Each number is 128 + 24 x the weight over its row's rms, rounded and kept within 0 to 255. Layers, rows and columns count from 0. Numbers have three digits each. The size before them is the row's rms in percent of the matrix's.

# layer 5 MLP up, 3840x640, rms 0.125, rows 3142-3167, columns 256-383
104:117142138163120139121146134113128138094135125138140142118158091109146105102147134114120138126165090095116131117126142098167185100120137110127172135092146111157115109083076112131100139097105101144108093136108121139145094131116146162109117141123105154098102139157109165137141117112118127111104112099142145109136108117123141104123090139146139108130051129201151199151101067078105179095137
109:124088133106110112154110164141093145136122106194147111145097150128129147135128093110130185111130110124121138160147122124175149136122133131122130123119153100143152159116152107140124132128145122144103089148106085111114085146144090143175177114151165160148138133136125108116139099082110141134122128153131138124145113125116071115147118105149139131144088168100141126101097153183102118137114
007:164140094110157182119098135123131085139151115142110089165172111142108113078138118147167140156167149113154121151166186134134148191137129140175110082121163091098130119112158108189111132154103119142150132147128156108148125105123154126126129156114124130119124138077155128096136117144128134119091110147119168102101131123143147129145108194132123117117138153139124103160169148181131134134153
145:099133085087162126137102137144136152152102143131123140163093135118120115127089170117113142161088127099098161183114171080129124102121105145123136151113115128120137161135130134129140157082101106126123122128126154108076157127145125155130112118161184082126087117127161093174092151117106128171127143130128136125143145132144122096115111099137117095076138175148135123157097108142147178137133
121:113121083127129113150141146185115158154132139122156138170097149119132119102104160096153160126134138121122115158134168117137140115124143119175095164145153110107113079157152109152161162110127125124102141148150114124138163155147132177124138163129136152164121139154134161118150174111103137119127150123096117123092130147074149112093089149125108166165116136155137122141131144142096094145137
070:110176123127099098142163130097120106156162127093135092141119122119105131139127165120138157093144130117153144152151137124142155118115131137122208114164147157158129144138127125144142163125158120124102123097147138090120130178159084147101113118146159150088141138114118089128108155082133088092101147132132125161107163095120076114123099126163113127101128105101153116137143152116143115154101
126:125104124101123161114129158129129122113112130120136147078099148139131111138148128111103121128127119109139116105146090144154201147089138077120127154092125127071113161137096112125108123161169094081103113129120132134135106118113122136147093133100126118141126135154112124117157178136139126155130165139149130129116118124127151166158100139150157094093129138129119117160172124152133125124135
115:151084092131112160149122137142103127113097147110142125121125143123149150127154121096133121163117109133118160120123126126091133159129172148113105136132123119138126094122111137109137125095151110126141190132111124136103133123096135170161125104127132120123123177155110151140132126140161141134138169101120181170121150133131127120154122166158167138115110080136094107153174045102089104148131
089:105122135143134153161112164126118086131135078147130134141187118134176153105128124176094101111140092137124076120159117098128116118136140126162149129150197136126101131141143161172132121160100121106097161139158103136121120133094172154147141117114092121131120147126138120099143096145139115143143146161156120126146107152083162122117099155177089181113129123138124155149119126128140160156111
119:108139121148137145131133129135101119103074127139126157138092120135183167149124096137110131155154127136145099162126151136092100109140116163141125147161143107134091125128089126122106115130190097155126122146169111073141145150087119049102132139157098081123107170118149097108137149138180117139143121130161153154071093149104107144100131144150118113134110132129150125113141121127138115160132
038:165115132133109144103155159153168113096140102118144099107163125114111129117116118089115121135128137116097122154107099096134142122124134157078127158118102127113155119137163101146169103139156114100164085176091132147115133101077115137128099138136135117164143104112125120143155163170136146101143156140155162118142111142111144114184149107144116089134145082115096097114133136145139110142135
100:152139150155115103116095167152123118116129113136090133187102109138092146161135176157127122125146132126121137084122101115113143118137153135157164115090117083089145066104110128170113086158138098137124151175102139092124110123153168163182122124182163124133117128148122152128134135115151093110124122158150142152159101110099111146114139130115115132137110114112096125106119167096126127100158
096:130134087128141123104124130079115085098152140115127102130101159148123111186115146109170156130149156108103117129159125098093155151113081102137150117143138091122119106119118128086134140130126114109137152109132139068103144129172159118128117138134178094176126089155110155115152166132176068110151135158106141121080106108162137117103124076151115102158119153109135162156163118129126156118131
099:130172155122117122161145118127088172124104156129139133121164140130154168128141129083101132157108123101120096120114083118156135119108159110160111092125078128107145184119140146123109153173110085134136113179138088102121116132122116121156117116168155125111162131110112110130110112095156137149153126145122100138124141109146130135148135144131098107111118131123170087088121155132143159131121
120:139084133117122120107121158075091124160119108120132098104158099131094092134122095213110139142149145083143143139147144146122125149104131168142151155136130160151105139113121114127104088139125103127106182117094147152124174104108146113162098109156109126138162132161110170109149111073139098098150144157135104117098087163149153145147164118097162130110110103128123121166108112159100123151097
132:145086139105117156108115171120130122137129174121111151173100104121137119115131137148120140125107152126170136141116104133130095135068154159178156136143069128111135173118138139123154147124153158155109154185142143157176173098113148130105122153137158099126093153113102148139110179111170111119122109107092153110119155127136116068109108113096124104119143103099107101112142168107125098147145
108:133125125129163071153118131137158128112122091107109133146104139130184142139092117117126145063147135162106120122102131101137138166154139095156093113152131147133121128128126158109172141144172093141142143131130119120120133156161144137149096156087110161138181140089102168102124112128127118124126100154141130148120154148117093091151171137117148101161139115148169121167115096160225133129116
039:158114102123126098135176136123119137113099110133121140112117140137119129106131137125120166129156120118128112088110123102104164092130124159105099145146093115142143112141118135147069093164114139157089174116115129115107103122147157110113166144150135146049112089139108117131151142147100190152140134146139149085110116108131100184116140175123142153121086108160159142143110111103084145123155
065:184124149134132128136103122115131124113128149139139166079131174128132174098100099125093100114079135140084107141101088151137145132147154131089085123157120108112141053106126110097132128109131139121109149125124095132101156138119133145138164138140099132134142103104132124140159133121114154121160152153121162143078131093117121152113139119135105079197066136138156138128089090121124148091076
111:153111134077142097127134119104095138121149141121144127137136169118131112079084115176153126102153140111109119117128107124129123094125142147112143099135134145148158115118123151096146153153152176143167113108152137132153149132122150125143154174149097122114126139097133144148123077183113150118137127150131139153116133114163080142087141143096143134118144118100144172143126127132140171162125
118:119137104128093153114126095113144129133143103146125160170113134142119125133166151128152109129201092092124151138143121094118095152119111122131105154161101116147114169126091105123096119195140146109129132167121115130095113104131169154110104168151100169143134190153158172087099142112148123131113096149125141141081105159110116105092140144087149118135137112135133105117127150102135120181145
085:119113134141099112149117100107160109167121123134111097109132127131121146086104144112150131081140161143130151146107106114096156116092111118108158121164149122104145106128125124083147116163147173114140150112168116127102155128065108123149147132142095145162120145120134142134076159162153144087128085142106109193124109136144078115174093114117120109150117108132124110148079115153116122119112
112:120135090150135131138118212151133098166132127147102139124111115164150135144118141120164096142092139105113169093086126111123067095129136110147143132101136116122146110130124147137150156081140154109177121130146110106115144169100111139130090162127140155123149125124104150104130131104103161204120110128110142135124130168170087152128155147124139141115155140100122090114096151127068118166087
110:122157164148126144121122131102111131130119125127088095114128118125136090114095114174172117120123154111112109102128132119089125135106113110128130090150103096172130147153135129098165127100151121141128143124140127140145154136163129140150133106129137122145113159109136111187107091138140142141145165112117119114107122117134158150148111124140133176157146129149121100134149119122158105101117
080:145137157148103127127179132117106107100116131133101163134109089142105139118162146105127138110118112149107143121110123134129090121150140153154110132095132166103139147134110113114126122109099117123122106109085116129157127164112186158133161114084155135154140151127134090116156113133127114154150123131097147114165125131137145113125121150102083116101134121099105098171137122112136058099114
119:140142091124092139125133091113169142103120149123101105129168126135085115107100200118147118163136128124123120117088109127151135125137115143179105093104155138120121148088163152109122151135123106147081146100126136144160123095126172178123113139134125124067108166118126141148156136136144110088160122113153078181127146137109124134096139129150148112107111096115179089112100129134143121116140
# layer 5 MLP down (transposed), 3840x640, rms 0.0361, rows 3142-3166, columns 256-383
105:160158157152092177129145159119156149129115091186158129099128115080114127146141144120128157127103145100093169109110126140114148088132157119136118090092117133140090141098079146147142145158108130146139124095130179133127144132129129092138124107083086092164080098146130108115190104158135156142165160133119130130150122131133116139163125109105159143141113110128121139151109104116138141122128
109:145136157152145102142135113137114142105111132090130118124134148082108148164151125106102119102128115153121154140127127154115130139151105149143151130133154136138147157131091124111112143113125120124167088141094131128121129119124114143103131128142148110139147170159143139059160140145145146115094123129120104143166156168127133161152106146118154126115124081130124096123171108177111095111125
006:085173095160148167130137140126146138133132117163135130118140154127139152057158145130170183125116143121136096150150134180142103145108138113094129120110117122152141108105147168103083134111145164120090094136090114125082078123134124111104127181112119104135084077122121147130145153105131113136118148094146138181111131107108168116159108115093057109145131136181120167146154130067068100167113
139:150139133112142131160132095156133115091132139116149108145154097108155140139193148140116137096126122087144129119139152121134194121116119114114100141129132145098118103126103121099148081142099159081140135146134085150091119125070138170133126099186104157126107081148119113102165178142079141093154088124103119117118127132153118102099160123154140105097141135121128120105133148176129175155125
109:136104102119133138133142148128156109103115111124118133096173133182107113103158115165110128113144104110107146165118160104101135102138174146136144162167130118157143129124162153148110151115092129136144176114137125101128127130075167121126099156137143129103143148116144135154131100102138096104088094164128147108158169112139131147101132136171086118128133174107112132095090164140150136116148
069:149098085131144115124111154147125130149135131114134147130105145116110144131083180144137111154141106127129120101141114124144118132118165162110099143081108161118145106122150084129147065120145136099177147099162126101135123098154150114131150136115124105136094088115118132111118159168150152108146119147091131106101146141123137130169133152127129126147128121114126135132128131137169102127153
133:140112084181126162118099168116109092100141136130141152131109077159113146149164136139094146102147090153132118098156089167140126117161146131130119122179121158168161161131129129141114120118160105098121138139145135093197116133073109129107112165125110111162164133174105149119129157132145127093161112130144132125088140060092127145161177141089119077133177090126105124156128130147159153140086
109:162109131116118115111106162104098089139116096111155132162094114125125127131129121139114131143151116125142125138108135114129129096130151141105102113100148093153147137118121098111105125131113156113125119156174096101146071144142149121122100118137118137144101164135133140138147139167113085149146111146142121122114100164095110167122138168132089141144123113134139121153113157142115135154095
088:129122106131153123110140153121130120148105158102139155125144180162131099136134136092148158095133125138111153100162169158139095114103169126102164116176118129070162151091112154117173163136157101152127150096120112160113143146145147116104124170114140124155133119125157114107098124142108096103143158155110174144121173143128125120096095120128122110100164130108157126133140152092112124124130
114:156149070099138119109149114139110171119130107111117160103123166159143115137131096186119146145122115097176130136147080148117140132123149143104124137172155081111146160133108155129138160162090157157105158124112127109151114145116093110173099136181115131150147167082150121103173153169133131150153132152188130138147145160104154128144066170120133135144116110096137152124134094147146111140134
043:147144140151171109190154118140126104130113148105105136106154149152130141093142160129112140112129099102122150124141120136143131130161150157160160147171143106141137103127126119145134138149098091108134100126154071124101138111091156116128113144124126120119136114157107182121118130114108134102138139116103156104141122140144104147127164143151123091103146152165122122116119136154106138140139
096:133099104135107128177172130151118159163153155139082118104105105141133125153106121140137114161157115135108143115120143081078142073156108129130107065137099117109199100158079124150176133158099146118099136111137156122154140145109150086131080132114126117116163144143134126101158115153076132166148115167156140104129123109111111119103154166089129123188138086068139110145099161139123120119189
097:113100174156090084103107094129111129122150128122132124130145132130108153114126119158187128124112102113136109132134163098121145133159131129106166106125135148123148104121130125162095148121152118131146148151118077097106172110120125065126125133122142121164116152151105119134175132113140134122143134112156150132133097152139138116128153144136134141118130133109133157119112160171139097123144
097:087141108158148154147127119120128149148147097126145115101110105101147107150074106113134141125185118100130126133101140103132128159146102135085128135084122155143107136162135129118093128119107121093139133129128146111176137145151120147148112160086159107127107104087090133133163121141119168081133145116086140133101143168109109139089140143073117176125118128125131102119127167140126145150093
130:145141124181084114118125171124126127130116112141177103092139102118123144115108159146099152112107137116088105107093150145135153112111189122109117143086144144163108112119192193111190110170163190089100164164138152156104123106128134140144160115091184128145110114084122102129117155098138132130128100107131125130127130110138144161159119131145161115110151094114141121092106137131128110169148
120:076152124128127121148150111117150148081104116158115139160142123078120108114112087108144067126154150128135113130095118121102143120149131107150108096135114125088124103135111089101097114160129127113131116094110132131151106103128132155168101130099096111134116111118168121107101154161074153140098117128102155124154127162117159103145148132085108155150131164151150133146163122117115151128170
112:115097110177144117132104091137122090106136136125105155080109137107172094138110108132132106109135167157109125162120116148123154110156142131143088073115134120114123160124117126108166142113157153121165118127110138147073157157065122165116118132109136135102146092091168136148101135110152138111137148082115136175175103172147120123148149081128118166151179094174157125141088131139111153131135
038:137149167112151098116146136139105180137115133084160096124119169144090150140138121111132154140142127126151114122173108090132141129120120127102097092190140133144151132147091117137157113119128116115123137148119104146123129092104116127138145133113137158114141140116137107119153159171155125109171178181146122106154171114145117133126170128094126133119086122125145132139133177120129123144109
064:098141148137143111153083126094136074114120163092147148114168125152143121150121122101107102095130146117106181180096102128148095131136149164137141135114107102121135085147140143126106111093123092154129143151108146161127144120130154143136137174170167144131078154097120103152109139164130107109153135113105087140113133140161112134151148146127102093147088102121146100161135154144115123131125
114:114096195107141136108162131107147097109119148113124124186125113153125115121133097150125139119094132134131121141103131096121158087141135150095107092120102165151112201136097128116112140140168110145128120192166150130084138184110099128145103133167111127131156109146132111109116112148117123156171121116124117105155104152125154074079104123130135136098153132109137142130106122123180111151119
119:144109126123125120133128089137196166165155096102136069138120150117140116096130117185145144148126103136115152142139101121093106135087128102153149132100149098129093120124120111135121117087100151144143097101132127135128104140112108127153123136128096145122099123158155124163163108128140151118118131131141112123154151172175128110144083157101115124101118087131104176129114136121119143105092
084:088146091123127112131096130146113138137141126146102189103151129118140118072143121144163136136114110140085144111189111095144144167109154100110114119128093152112118155098131111148126156128126137124125163173106113135115110155130130149157117095115119147134203112140133134125121140126106148130150168140106140092108129099113125168103157152098136087113112139130110136163110122129128127154110
107:147173093185129100133121176153107131096118119176091138117159095155153122150119104108157105124132139105109118133142114138139152126163125139132122123132093099115119151153122130121185108116142169154165121150105122111110093112148157167128146133140136145136139133167148130132133153105119094117114132145182139099160090141093077168117124151144132146112076111133146108142118171096169126087084
140:161132150134094133115110109141106134131125136165154126124126138147165131149188119140130116137128153130120095142141132142135119134159147115135131108134159128139128136106155113134141159115102139126129142172141134145125114152112110118177133114133129130142156098117115113143112133146111092127132108147105127157145129106140154140119122171131127121149089086131144136104141151166107129107136
077:134175091159131112158082114142098153119112096134105073129161109128139160115121161130110164200105101102129135135140131173128143140069150134103142095121159142108094121159130138146132127123123145068119149111115129131089172092186130176127104119106109176116104105162113157143134132130156128142119150066116122147130174109131162162148089150160140087144136103144117113117093113159117187095163